config = dict(
    schedule='wsd',
    batch_tokens=[65536, 131072, 262144],
    seq_len=256,
    dataset='wikipedia_en',
)
Each number is 128 + 32 x the weight over the matrix's rms, rounded and kept within 0 to 255. Layers, rows and columns count from 0. Numbers have three digits each.

# gate: layer 6 MLP gate, 704x256, rms 0.229, rows 276-310, columns 0-127
# up: layer 6 MLP up, 704x256, rms 0.226, rows 276-310, columns 0-127
# down: layer 6 MLP down (transposed), 704x256, rms 0.154, rows 276-310, columns 0-127
gate276:099122149152157116164118079111139084118105205148144086179132156153202124154146148173117115110134160151077083126171169128109183151107112151133132123126138096115125155071121114097112074165129125025135087153085126155102103095073135048137117131079106127108147100094111128135112101190170159166086073113162148103170038154116147153124145119148136117148146079105161098191153178074144137176142
up276:125136062103141127153085175152108129127133161111077129146191117080180160196147064117102118184163153078098083103098130111102148118133116131122125134123122121135175085159093107133166116094208108148158108149126098171092142147134124111130180075206094086180118153118159119098135152133090104127125114081133092153132138126118092120165147140071102121166127107126151135152111080161144148076189
down276:121152150065099136143086148145100154125126113123085069099183179131148156146140115077141104140132100135132144133117139120129150116069100105128147067129139154133124112104163137156154124178090147091057101152125115132190092150150170123109067154166133172138211108068082100107153127165072131132125076096143119146159132119039127133115159099161071124129069081153132131158152124131076103100125
gate277:082157107128150163117139139130119107155123103151105206216105109118145136098127147187110109130105149117129077142175160152134100099063151173083061133145115141086118153144162132065159130155127130133141096087160103228134146140082145051196157119101111145194145144108170146114111154123119090087111110136072097180164091097143082102141116131088168068194147127144159146093123161088137139144134
up277:104129204100097144178178046129144109092157147133170071118120112134161161131164164100178176104135167140107138082141099126075129106146119177147156198100099127139125218119128083123144113067071126132175154166039130060146121114118149101133184125160118095092186123109168090135075021074144164160176091172097185115129119113105150142148077090153134072080141123134162132128154126163177071133144
down277:150188089160137106166163086098071234153122157145132157184127131183122124185142165195142084130108114131045100148080093138157081070075089125178110137149153091155121135201190149065125151192078167147157132123094129131093122176151155138120114130125122143139179099195084183133083138109168112181123135089076158154120086084145129152134107087176160078095127115124120136131102126075099168081131
gate278:115141164162112140163179122091138137141186159150133174013130154140159088134162104150153119115157144171102130137159193136085138138145147149169141146165121149147170150200144159125108117145163084148093148098109103158146132086129110118128101135187143141087130109123122097083166113168129102130155072160094104136145156092095110101143134171110091127186146082157153132176108101148144125124101
up278:124090080113124156123132109151083104099162117158066124141140177135147138114083149099189115106076093138142184087173094156144117109118083116212140070076158197118116131151148116104162143066157151140199172086138087077130108156090157127136104147077120120142159131120118186136165163096150073089102134152132124191095125054095095122112100139117169091109116093130088146100082181119121111169137
down278:139138128071144134161110131119062113105132152069139109168099168134152134122092104108163156143062073131169193117118165176111120097140148102138062168151131146098181139128080129120162109102146122164135150108099130132103151079168125105116120108111134082114208133170133101105177093147148128125123187162108081143132139136083122101108090172129196101090143115130153170026083160102149091158131
gate279:079133129088100144110174115113078171149072146118101124101095136056103176121060130136098127116093110108084147173094173143201106150129156140104147161176118055152116135174128142169102136150145156165108143145176146140123166142139171074171174161149125139071098166093079106155110090074163179130103186105098104105116104119125126095063145182175135067119150131152094092133099164135108127143135
up279:110134097130127177155159153093168119117145174134143058087095094131124147145165190091121214113154142147088123143113110116156119134116110106156148138135109145135138113133132204067155108145068085080113123162135079069127125134147084055146125154187120089112103166175123104081210156151120119095112102113177154167134163162148137072055142133151124168161164130062159161110140136109095099062142
down279:122131124145120142167083103162123122172114179133131113082147123113147108098096117086166161204098121097098093097158163094178150217171134145156169144176139151100068128140169151219173143149118114089152155163119167123138155118113143127113072119144122174102071137108151164142135103137144180090152198119175081175140123148103124064143112160125089160171123147142098106116092149141101170099139
gate280:109098099118163099127142106082163088109131115124111106080135099121116120105120089110165109182121141126085075134103185179118135133106144108139147119140162103110141107103134076181141084075147160102112109143126120136155102107130177083134054160088112128082129101183080121145090097135138108048115104151156096153159102136130154096122157102148101130147153138136161111132177137140199111125140
up280:166164098124108083091117105126152114068086109185133190080106161113181153148200071162170160131131109165096098131086094150174118133113092133139141154116154072081146115120142141109159108159124134156126127104091113135116095134086138155119125155114126139114143115135096120166112159136114160162165115084168043085128091090145079070138135118098098169137150138120096135157111156102121192122082
down280:158145094109095102094110144162116136074120091139107132111157086125195109127166136147129161109135090167126130165141154145148100152131132073184148178072136131131110098126131142134139157112128155174077206164145144159151096102088117122092160130086158099081024150187148109102102082144101122137079114054125090142102037148160114122112156146131115102150102121106108134136082168129082143120110
gate281:155198065096125093078143130082124070117053145078139147135154196082146150104141114139176133167150130124044142131155170128109110110085112136136153132177124098094115097105142116126089124091158133148161104098173094095068144157129159118105178136156127119131134108166168133116157171170125185094140184125144135183125132103128091066142178120132125114150181158166125188126125134085144143140149
up281:151175209104087155129121153193168119171145143139128179131139026129138110125135095157098164089139071122138097132108159109075082077114143169140105081084110195116140096086107178122133088150073215088098157142124145107135142112152153158163148130134153155152122122130159139123111101116131085124094098143149145107136144146109129144101174118095110094130157123127134144100091160155188079153118
down281:133102171117179096179144184133079107095153140135149108150081139109143136127116158158075170029126163119201108163123181167080135106135109153109121143091133137113135098072161150155119079111129100060111174086163188102144137124133157145148070120132114102113093161151174117131131152154068084119135093154154142090135120143125142137126168098109102147069118138145111121169105152131125131159082
gate282:102146146114094108100129105145158105148150131124120091127138148178149077101165179134164158100081150113143065131132191076099213103148107136132098101120145122110104119130199095116172097126172132087115142155090171092120130206157145122151161162170107100088147127152056085140175130168179122119122113132159075147174167122194115120120179112088151107118128094182117130120081140108143116111162
up282:124169121127154128137130105097130169169107140133171090140153116137139163165111140188097179136126146138096134150080128104080108075200210170080145149109104151135148147163122117116142118132125155119138099115130130155114138148148193077098095104072087104177105122142117115063082175137108145128180114111149120139118161111081192108138138090087086127129088116113164131173112122159143113156133
down282:092163166088155145128082124182198121083105177139091151156128142170099117118111164163097148108101126140115118132121127121146145105130149134123111039142102166092107102148144203158115114149121174066121113114120132160118171144109115141111184158100089121142126104091102148150148133147102137137134069136157179138160156098218129185142148137192111135118112104184145055101142185134123129147160
gate283:115106150109140146127073093143134148136093161088101095130151127134166128083122174098108158171156117205107121130164144106180117166140116068056126107097157156135060182040129100086169147107229132127178102140130107125144175151123101147128195165102116132148129204156176112149155163131103108072152131068113139136161108113131143141158068159160078116178093067145162137097157161104126102184102
up283:182072114130077098138153098134129178084109153092125064148147155159137131147186139146100129158071110137140120134134158191085085186088098085048127170118114039126146098117068114120111109109126061226195139111167121141088173131087140164092127138128046097072134139177084152150146098109137114117159163116103144155143114164133179048160150134152136176185145156186083120170110153173164119119140
down283:104167081087125110099090091116163112072159077162117101119101167090147113112128105172159143101210071142116115114102122097137142125150124120163098146162166176138106146125151149134100127166112124164137127147145111102189100164121145026065123092136105118120102155169118118064190139131075122168086119148054148218151087151102122122138130084161140112150142104126140142167096146149132137124119
gate284:130085110101139177152114123166048144192141163112132141202146155158114140089173138149171153131090080116199109158134054112111079149143149153138151134100099107150104144091180135086196135180105038129151128149112077132134142122140164090049116173138107160130121159128147171152053114115098206107151139117202102146174106101140109131104080161117118178151101130069109140123070118099202146183105
up284:130140127166126123163129138051111191150112155105131144152161093154150203164074153058142151126103088132146125139174130137089150070169099183184122156147136152171108142147105110115182108161092074156128111171108151127071126185151155151104110183077058112113108099161127128144064090134171154118145127102176154077099146094169131140131157116139110093096149152119130173119137092142158120136125
down284:145090146150169114154119082141113098080090182136119138106106132114134157085110140206123136106107132160121109158141155177080127066175180108158091095125108150126173127143165125149121095153102105168158165077126145134102167115138155106136131208129173101097104147145118141069155082150177114122143145081142108106081141098154207145152161180111148148114110118121072110070164143135112161106056
gate285:132182068153131139122127141133137140155151135130114098156130175117121134129110123155147192184201061150175143126132146173165114130149086146091137141171119104149156159121097100172162152094129193073118084104153069133141172142127137150130122133135151111164115139136216126158135065159220116160102137151130113109143118137091042059081135112114156103089167175107165107186144077189070091089100
up285:131130071116112133099182122106110147136130127155173056080112139152168131138167113141127159094153128172124084116042110119115135125166131155163075106117154091215123126121089145099089153106123068109138074149200129138141122122126078202135131182167128145147063143120096210132061127157156141165149182187186109094223090120130144133170127131172168127090132185109120144121168074085161098070070
down285:161177133135109065129113060153098149159130064158086203118120077141080150060100145066214116096141132121126076145086134149013133100124113169135202174180130119172116114123196070084159089140112119104169136137123105115099177134141135054113153127176099111121062146115160106093137070105123184119136131129109155185086138109152139111114081115107090131135108158129174051183082144135117125139125
gate286:096122147146149162166105159119099103132129151114126109103113162190128144148114141138140081148137122142112164126103086152162118136161168100167088111120182164131133184095122073082056118120133147101106151085154105162109117140125075114092113096158169115129133080102077151123110096137147072095061160187138152139158112110121114184172183136100115132144127178045203150099116098179138127096123
up286:163122079136155084155161144165164076152110137180130142108119154079107129103139097157168116087112132072093176108115127154123181156161085090109157114127041088208123132147149167081143122074140161157139119183133136126125116119146153202169177102089121124155135078148137056130083092136041100124126094122092136120134134132086129125149132196141165126150150154182095113165179110138121193133105
down286:148070116125126142016118147105134143119095149094103063088078086118099092115138130146121134105140080113146133132128193143059154137110096124120119158094130113182106170175030152089151168114159116182131151098152117177149123149126159077139153098043073141133172086112137116204068150098120085142155175114100100119161100115110101107100129150078084142112176192140147112136145085113058072132083
gate287:062095075136085168133099173076056141135138174089209074184077111149168128108183125145196074148144149106118091181135194135071125116148156115156113118153126183127101077113080146086157140106138152085104123146223078125130164172175122141103050086095131092105140139138184118164172141117085114115149113138159117128100132155152163093141133117111106160110088104126138185219133144102177143087188
up287:230133185087159157143067131097120088184214079160082140071155113066126137141101170089066099146115136163162196130175126048145219085117115084065145067144140099092101152126144168104145076143080086152170083158080122092137101097125142119102147161116174077189142124105179158168146135144076103074106136117201096137111112184083103203169092197137090123178212130159166093133132175142132159125120
down287:147143173094187159255084117103156107078154140133058084182090151134149103070137062144111110133168139105149151108124080121142151062142108099071140131188151127145082069105157153115090119128108114090119066097135150100096110113111171078082129109138138137148044128157150098167162125113097130163118147128117117176166092078142117126130128118146147129146109126144122150176148115118125142110122
gate288:164085141091169144137135115070127088097140169075119139158132116134134148098127088149119101116060152136108107163127130105101121179106105112083113090098166136191093138155094134097155094167127139178134105117134101119155092116150137081095119189104066121090129088113102171097094066094127101131230128124149142141144153093115158253240145134091189131167140095139151124113123132097158162127126
up288:114111207126122122081128141139114103128178135118193141106124141067148177075140061127108139122175074144142086122168138126144138094088150148117187132117110152104156141127146117153127152116196131094139082118114161101176082137105087102079118179157144146123087093049215133141135131126069144145142205106183114070197130166125150151171103102072075150085112103122094098139200125098096171119131
down288:110119125182135099142087116108143117085135133090106152124089097141158164174172143095144104125178122084156134111107108103115168142156156108171153121202081083104147145150189148122133146123065116116113095103131119094122166137148119089118175073145089101185128160113135125150177135083059147146157053126140066115196153142141161120107107139153106068083149153108113097119126167175112077076146
gate289:142130062207136068147096047141128176104074175118146109143138126118124127157135087104110105141124085128134062139134141075155162151162128094127145098163137104109140144063118093143107089136110114112146042159186172116136145162081108134111196112151175165140137127139054129134120153134124121120131183171168134098107107154098098056111124096141076155157119110153104180117107165119122156192134
up289:141135103113107162121117130103127148097131151190081155124125124083153154200102164130200162114175092152121150080045137161135135125117125147191099142164126084083098198124133173084159135070099168147121156107115122102106124131143166118158120103118151154141131149173123161101099136237160111125135160159142164146136117119164161131104108138065150096130080128096178125154093079111129130132156
down289:066099178138123111036123069113106094148160143121153175149132090171139089087124058106109123142150130156167180104145114133131146116151119117076124142103105134102150106150081103163141073131101166110111121125118133131130117158106068174124122097102105125152209172086080148133150121103185121118139120145114119148106108123118156086124089123128152127164150109162068140143117119133169169129128
gate290:130063119171127153149165099185076110150093078143133083110052148104174148138100098141138134114157147161172110162154148193062152092155155119073186148129129156107093108202137170130118146100150104162113109089123130165122132144133122177079105160165038119095154145090107090148155121152129124085132133110127098095124140095164133112135171150192153193136130169162099169114141149164150130095111
up290:113196132172133180104114162142152181154115183158109059106095159071105098116138114136160138134134143143077097107131124142061055103179079171095124150096121093111147124088134104163134102099193105153167090115143150093095135162105090164121125203099156167130096164108119168159081132113160150114123124105143148119097089145145072090101125087142200151152115122178110118080142130122122122112128
down290:155118082112138165165094190136143103085136104150198155109156096107137142060136133114125109101058088159143128149105138093116148114106163040139127171153173119137124156116084119062144096095112189131131115119127145117121150122097125125101174095133137129159050119128142088171142122093097104145136160107149123171153131074105145078140221138113088089080160106132117130161213167130162140120155
gate291:151184092096143157182115145100135100175154175120170033050106175134122176168073121112135129129098086100106180192074093055190145187143175127166058107147161162139140178136194064089166152149185142157146158120149119162133182132139132129119166116169142102135148186141109143123088141078114103142116112210113169103153120136146123096085153191126100121131151171180093127119084128139139150142171
up291:047061134119194061134079130167172108143197145085140080141152166147165091134143149142133125113157144113104167103115134111106104140136125085127096140164127167119120136081147056190113114108089132098176133128112141146091127124154109098136186117122165151159102117151120177131180136120135098141194165150137140105186171120098134180093121108111142156181130183216086106095136147114061140133137
down291:183147107017119131113092135143135079120090130120117136193143143116166063109181038111087155146158150171137089108120082116141121132137165179083149117139123125102099136105139116115139105116100126036077141115120170126146067059166088164150114130152056165162035173129127096158106172140133128168109091137143107110118084123157133144090093128127149167129109084178077146142129100174176124152101
gate292:144076169155126145091164128142066117101083124131102100097104127170123090106162128107180141166135114094070140114057173149070106171161097151182154058129112121191166104107111184152165058091155137068096132117137101112156106143174145069124088072121103147157162116072057105169098143147139163124127122123162137186154124131124105154095159157080088101098132154143142112193155125031118140097140
up292:150118082065164126131109144159196137169141118081073118146134151218190104155153097162096141135176130147151109128163142143114157108122180150148131075147134064174051111081174138104160117128132094175084140152118126128093188115120131158134139135117103184091127143137123135122156147108176168098108143090116125176103096217091151123136105113126136110144136108126128076126138119131205079143136
down292:080111118170074111131103128169062189128124131214096168108122089108183094115180120141148097141132113108154140102102166118131104102146146115116084114156128111149138090142123152151093122104141077125069165178151100109127111119215112103124122096150117113144235173089173149133136158142149198165125121151106158131143123173162176099136144106066180133078131171099132152106126206176108141133111
gate293:156134151105097096163080110130165185103053115092116111104078135158149158077125157176128085152185132126155127148091120075103140165122193158154126180112163113166130126141101134124066166173163139152085161139175110106185159115085099114128092178122122176109149076113086171148148169079105163146179143083157159126112087179052150111165119158171130119174145157156109164115159129092073180109113
up293:161119139147131078109132111114127112161067148102143077167150120112160040121163132111139115122137108122157132175104091109125048164032139117129140136120084159153169100100094168142101122176089170161150132142112053121084151130170081163130094098163166157125157182143094229166106116101153101142097078107103168181150126119132127183104167082111201127151088101186149129156122149155126106177086
down293:118153082121177143089122085090172173104042181164154105125124123116150143119093138088136079140145087143136172092100100117129070129139088113070134106172098095133148094144066117145160144137098110123076131054177143135119146134153157104102046122154139147092119067131112134087106122115129116097107104139090089165167160140122146143164153127122210100118146087104135151126150121138093123238170
gate294:166117138175159122127048117141118077178102155096148105102200109121080104141090136167167119140099042125194159131147143126162194083166149133135159047147127121137107122094211113209154120180076140132115149057113128124115140194113127135127107109107113168140155191113085148143151108152109133120141110090107211124067151070121079126128166088115082086140165113137148129154129145169115131095101
up294:135112100138178136132070138136098117133139109106099123104198088132103105137184160182088101125158140098165178155126179128136139090122159101084141126189072132121120108097126147108132090147115121161132086128143134105066123097149144123142146086179211112070098135099103110102130134160086154108110090141161175124128115094171094107082105120132135161145124161156069157126114072150154101176110
down294:118114151106091159052097129147121105159164113156073100182112091148142142170141104139123137079147150106109160103161135109096162075107147099101129093134144148157168125199156140143131109123071107135177118161135111160162111154122056115091169133173163130095081153133030153149102123049175126093157073091157129155084144135160132142121136161161143102088107131160181198162102123128147131072134
gate295:099138085128144086154113129126154147149101116153130151112158090133119137116138116173122089150077086120112137146188119224107219101130131104145097080152124113157101126155147108033086144160160108112058140187129092126173129164133153110163147095139162126108124161143172088085168136148150117088121111105102146164081132156114074127110135159138161169124133176154126088106089147110084090109170
up295:085126078155125105093130125149109138159176115146151150099102142117131147091152140091117124089120116163192115131052112113172143089100128119128142148169111148140187131150095184147125149127191099125070147025107158107150102077118108162114128149179091145106131115114158063131190110162115101156111129083118073174134110096094102134172125137066091096108129088124170190128129133158122121152069
down295:143108132136115057109131107161139134116126077085165129082117162139130147147135124127090041134127160109128107163131110138141126114116128125161129109181075120175065097101154145132117132152115212083126108149091119118148132081196101141129141121168139102149255067156148104100178141143121115118140128089122091117146124158184156173138144159147183120128150159137092096089084094133114098123114
gate296:125150053146112079108112132186122109134123084115192123097101116117110115114111104130102110155132081113073098164153103103169101177136110138173164098145183124156158128096067091120111148087113175123114170158135109140117104176082129128116121106144071154091113099188183176146108126159127110192087118108191119067096123085056095124151121068132097079189155129107107157076127123170143122164146
up296:086176100059131120127088126074077126111095102133133090109145122103091124171174179139179171148117143090118166071148115135131204151098096068161127092112104122151183115177092130163128150154176109134156192081144128108110158098113118170124141080164147181161174130129050114174116089131142059097097096088130142172142060092123148123145164161078161138117150104134139187163148131181118076171114
down296:133098115071154121082172107104099110148144159088126118119129102145082124140094178120120119134105145157112145089125087117173097089099107130077155159170126085091154186151134107086174102152145117178113123151113093158181111121138126139120214088081143125142255104142138097173137098103118091138169135094119082159141123136145092087138143095107152148138108096092160172134155098148215093133115
gate297:075127132170164109166106137100090103127120143137116153138159140104123135153109170120105092177149129145144144183179168123052135104156161135052151154097170152134127125112143166067135093096134113168128160117109091110142103100132194125066203136166148148100101152115104116156099095155119130174137165161140141150123037150181136113119139177089095113119148115143096077140129108109124177114142
up297:075113099084141150115167165217120120171086087092081122105128139177165086155164139130103130175129130139147144170166156142049127099165148100147130167086161104130147137103104131199153144120141167143057132172101118056095156140124117153160165198165174104175129167109142109129158145126155106133077134124092118134187134144066026126084135144148108119140216141112097122157123119115090142183151
down297:111145210057098146093164160085106198093150152114116163156103161129207118153112184101176166050133145107134138097132079116222101122109067235077160172117177154136154099156146068155110140127099070146080149093183126087122141180110106138107090109128167126167161157095140089167114137144105119133136103121117150109172140108151137128134094114145155149163103113164138123092065148196065139089132
gate298:138156125116110139158158131132089109158140126140095141113113168099133204136125093119118129164122140108151127150130115124121158153151127108106124091091160103144133160154102169113120103124125145128075117124148126100129126090150122135084130159167137171156150152101121110138162125141119161105137148110144111153132100134144164103113155176106131132107087118131147093090145131101160110120135
up298:148105130154102071180118123128074164131136109130075128112161131095126153110132109101153109146104129119146117160123114086065157139146110106103134102121146104132142137160132099129157112122137142137086150158150115117149119108150107120081116098139121166097166123144074129111125141115155155138134155068164092166116100112121148135131145131154103124125159120140140130101118150136125116151152
down298:118122148135126098198169103125109118171136124121124131118178129112140110125134100114114151134112131054135114127118126113134150134152103098066106063101182136109114214121109153140129108112099127147111107130147144137119143114124123136118125214129131150106054116146125114150120113113158124127127099136142117119132145160121154135122129139136133131099098119118146114098125140111156122093125
gate299:092084143119125168135091133115175176077099142122150075157073150170107106147112127100106121082092151052140173124085122102127093170177162087175114129175129114171153128094118129128139102116135104159114107079087074110073113114097092152179193155149139164125125099150092178181131091195105115152167153122124193080161112094132143198128148213098076134102084109154139082166110124176123102111113
up299:142178125134101134132145110184155106113142136115125071084076088138136119135166121134136076157160227138133127169165135144157134099088105131144119160159117172072111075154133113131139121174139114130177087209117162124154141128130131158161098126066152156127149174096123176169134212112084121118147170149089129134081107132075012145166127155105172124141111075099141137067148163125168108132125
down299:170147139148139143117087090167101087184109158135138197142176160103084102097065113148175099094172209089170136122101130179108137064125078113120087114125158176139153096094143174116138113118088121117124063186178161098148132119139121195156053106165090115133142157143150108097105111126124107155151127142108160087163124128158164084142133102152143147116098080136107113092156068107091113167122
gate300:188149157158134110135155136111164130159124159168134137082111096125169147182089088150118145186108119164177109104179179175151160170127167183145107109137118091118071161121164167155115048155166129115102194096051179174150132163100166167145088084071106149159134098190125147146138106199143125121167184109171130137230165121138179031168095100117113170141101135127045109135114130095176119104100
up300:152169126157054219188116119121177135052098113176085154104130174101132221155130088172075147095114172142143172124105171185089135209063172165101180108116134085144099072136109154125155084116118125122139079117127159143124053087130145116144157114160081151140155153119110159146141158106179125187139116119129112146188135092132090109100107141179148107165085121125056225032121089096140135122166
down300:105091125091144157125119155165145090151151108119108119056144211181163116103139155133119106130138104120140146133083109110137159103143127128113154202106172159105147112084149091116163114100139123109129155096119087108213148200123140070156150131137153129132048077113133063086115108093109153149112110136165099128077128100107162055060125104208155172091092117159135113113138133118142130158090
gate301:087140169142196076117152122081153140171161084139120097102130142103120106132135119115111135109153087127120130170079120133108136142139157125138129095124087115138034085151166126105118119139130130113127130120179046165168104110137136136093149091033141144098108096113135166110134159123160114101112133094089144133176101130086130115148130099121127100129110084134103135117185167122139126079117
up301:100118090108144132151112140100076087088080145094113086128123161109120178093147110151134123163144112137135083129093081118188150148149174131132124133118104167151127071121095110091136116137110182100074171099148113129155131093107113203181108138093129144135100087123178153116109103110086163162147117141101087126151014094117132064089107095151109086146117105081158111116099105137140106158160
down301:102139131065114213136172100167101155131113154089121132125110145149175127168094128104201164118122141155131105138147109136154125118123143131117106079165163167166163154154053119150147109142129114114094100063177177074048108116125144139185105113109127113086144123133127099145057106094113129127104148171165158128125094044160198083143135132109116127154107131100135103088053151165063112126179
gate302:090121163117121152148141130082093122170140138125064096146102143187086117188111147107081130138064165099131156136124130163153185098153186143153178096129150142094078110174186153104121009162150141100122159123135078105102120153112093112137161101149103135132096146112081100167140114207114141101201159153198114130136129091110119151152128164095109113110199146099105115120130149098192180159103
up302:139176171096108139049092054091126160059148124138128148076098125075120095145144148098130119175157142110101176174134142131152153130112109147140149153160200129106095177117116109215056110109131137062097139137110149140175122119108145093157091167167152218095143126181046075168112072138089092140124127150182180089196150134103130156129191163140115105125075138184129119147123068163134191200117
down302:202161118134089207112200077155091155120136109137150145173160090141097121173155072126103104181119108128127070116133107090173106160208064131163106111183080092105123087128100134091094138095075157153108131141131202127136141110132147137160069089082162150124120185068102081097116073097153085149104143129185119153121153174141127163154086120131065072121144168088155101184077127161163135130135
gate303:108100120098135116110154079145151139125117188113192113102074111166087166098128101172153098158136131135119151129105193133139111086069194163176148160165117070150092132056133160134114115050177197151155097127109136254132134166152136117183108197145138137077146130148094129129091098168143135134138139159155127124143150157117117161135117113158158099165195143190127102155079125088184171117150
up303:093150137099137121139154144145127099115164130147097043182101153103132115134109169094119179157151203146116152133119095121165168130173123120153167127128152110093102115119186139114150128092091097107084096135124124180135116115135123134117195202150097169090127121120145117096183176090108126137100053132153101055089148111090123102124180113068190099087138117154120169113089140112104140149149
down303:110129156091168194172161179128094130138121106142120135181078101137102159100157153070145170148153173155178105140106116096185156121191143146113131143146143084124121166122154143121126160129138131134063142154083119174116157136114158117129191184119143055141065096164176092148145139131118127184097118128101111117105125156132120136118135124129186159106137115108141152116100162138102159080120
gate304:091127170150087145121180120073101155154144178145164113152127178062117103098147153184109119106102110154146120087141173080109129123082103135149124138162122098047180162124159099167182122129185149111197160185148108090188151087150145124139122120098145123128075139155066101078094118183151105123127115183125085146149097143112081083135103103180160149147165071132147158099119138142161150144166
up304:153060140157117118123124034093160134075071099134080136179146174159100157125140144115113160089119123077114110121206092149113140178096156163171058094151177151125159138072114120131141090181096062161094181069075111152124150110137078145105147103141091138095119180116164086086049101133130090101073152097119175153124123131193145162118152124067119127113094086151129122162131118155099157058204
down304:173148141109110082141098130129119149173160183075106083188144092111104155104116089174095137122142096110105134094130100085125113110157137153054078145172170149128125136181077147065074121140076113035145145133173065082070129122126112175123136180178124064173145121120116163133180152166156152119090142132134153133104144111114135129149109159166038114132137185160135168094155096083105110122067
gate305:139128133093142084096095137190113125154126083140101112215099124102123150127152128125163159194146111185119123139155171144140116143184177095158167078052143114147075148153145100143173099183072098177082112034148111085133129139112168166078096120151118092138116096090112110148106163175118142138124146116116184169123098139159082130159108124110093120135134084106159148138082121091187147141118
up305:099094121143158183144099127155115192072123103142102160153123129105078176180115161130167226045116122097085138113162129126133113111171120099172074140100147121116127097144201175166146091142127120108158116165122141119223138142122129211116193103097190152140087114090114106160132174126113098128166160149145109141163122129099154133155092110118143113203133115105215175080176103121163119095203
down305:131120142180153119156098104128121093156152173123125139101122140180150126119146083146119116135172150109077150189171075052151013131066102098167111156167075142105219141085141126134174093094159060093126149130121095162186135179078097076130166194127118149126222159150097130099151149103121097137159137087162142155102115122142188139074107163117118136077077119136075131100118098084137096084142
gate306:117094117104131147166143120108147162091133128094134130144134147136100111108160173179143097046128165089128163132108134079087123151211156159123078131109131168130120145061156122144132129082136140124127122099126077078099127119138082188139085130153127119197146090200080178122159118127125114120173116134151090154126170146101135111129071130100201112137164175101111242129132102078104119112136
up306:171102135113177131143100098125170079106131084141159142103149130167099160129097050142190149079127135150066126095110103123101182147130080107094118110108110102102094152127160095110056146113113112051131157101099153116085131109194148167132172160077134093133130116180140164142135107173098093140120075059077110084128155096080075143084160162103127153108109129158123103109070160115100151185143
down306:127053120121085155120178122134132105158041063124153112106106135144117088156143094123072162142135125111226094120110078120144154141136137173108111145130124108119115100132156095167067143088093156042114143198135154133076108120134152105076153113140145156122099075177163094139110124166086104125123166113108104212187082131103074115159111139107123070151146159099091133104069139140125135170109
gate307:104120094125122099120130194104095126167123185134103096120205152148138188114155118096122199139130091093162168091141130054111147071144138156150120064170120098106190142095135126168174170141126140115099175089064180101121128155141128073141070106134179118125149115093075125100150136159102145186080138094138080105142132097121155135144187149127122092142143137148087138134159181155157115131081
up307:203078200140156131103136117113097134145142138120092172122098109086134123113091137114130159125159134155089089067149121101118139128144103148110114137117136155142162113118075142177082112147147136156135112106157100113127152146118160138138124134137149147133121159054140078202117121173063091105094141111123080101113086208112097093118097169093151165098134135131154126175113101142087128142152
down307:163161140120152072122090087079117136109164093136102117075113147179114076110020166115074099092135087103121112140125155107193107141147101158117164151141188116140120202158136084155129118164125165182098116198144118132190108112185123125177183047161118109100170155132157161109090156136163119081069188154065118106207113121120146065137103116129153151159119086159167129174145155107120120097127
gate308:139122071082148165152079064149099098182151094106178151112143166172182088072090162113052174102119071089103120157092131109114136101207161174120106109127167111114088164147129096150128115110139095099122191130167151127100156143119027068165163126073164118077163113144115111137114188111103133109134133097134092146140141059160159164168101149123127115112081117073079164085147072074150176121097
up308:202118107130099101092199132079148060128172159142138068123165145119133092110162122172091133141094140148080128115142109137104179124125112101146127123215112161146141135164118137099171128120111111181101111121114144109148155117111137204140150195101075077117147160130134097210104172092158138130087169066122122135135089178109072131136101126173099200121166161136113068111164084167151142064187
down308:143072083086175131199089114128205114104062110106126157143135179148129137099185127130137115123152120132105154087171081153156133086162167154191086173099164095129099089108152104169157146100118096098092187191125124161051138143114118132095109133095153165174130129102084121222142133070131178164125130118110152183163081072140167128119110112147072147129085116076112166105124137130120164087127
gate309:146116124154177120100154152145135157101122132137071147091157158167155151098146139060117153122171108087082098157133146172115062095132125190165144202160115142205073134115111130120102194125108099090137136141145125131102089144042135171084113170149119082139121127113081140124144084138104144150178128149145176151107135128135158185139192087160135169131121145105159115124117173138143138123119
up309:130191074107153161148194151082128165109149115087169156144156157177079165134147178104134172134172136080119168115127077108176169114119232118072119118129138155122177094086169145152134105134140155118070125157135112106206102107147133158113147120131134081135135129125110147124117089167183086141181156141176098107143195086135136112142101139142101088140166105130108185134135142162103149081129
down309:154168124153120128227125136122109171132080151102162147112170131158144135106166130157167154148133138097189159168128182103153147169109087112089087128137141070106202123092130150161090080107171149129129094105095128148134154104092121167105156120142113099109213134111115165102134119103179081106159187132141183121139230153115107147152146137083128102151096118104072105104083151122115170125117
gate310:182141122160131121101121166189168132087124076096093182105207094166139136110075099066072111170018112080136162133107162097106135129107127106116151146136134116165118149157117155109095119138120098108115115167147114172095115163105126127121075159142120096045125125069143195165066078169174119131124154128103111181157166113173142176158195219089102154068133101151101097138114133083082100114133
up310:129104083135180106154181074114082073113120167171143126095110151140131159159121135171084080154096175118152196067150132130088044116161143102114108109128069111168121111128119132111104110075123099110136107146114126092127191165090134100124091158153082143164124112155160141057091140123182118128082089067157068076091137157146182113161124102150121171125106140145121171111236151137115125174063
down310:127135117070164122092151131157160099136143050144145119111167109155095167094100099177105196115164116181147136126167116143127135131147099132081072176081161149076124177085137132134214159159113127061129147132113141144136120112075136202168068159167107137099098074192210115209133122111090124136140136143107116118114164138065087112119094117187116128182146150144094114095171129126159179131123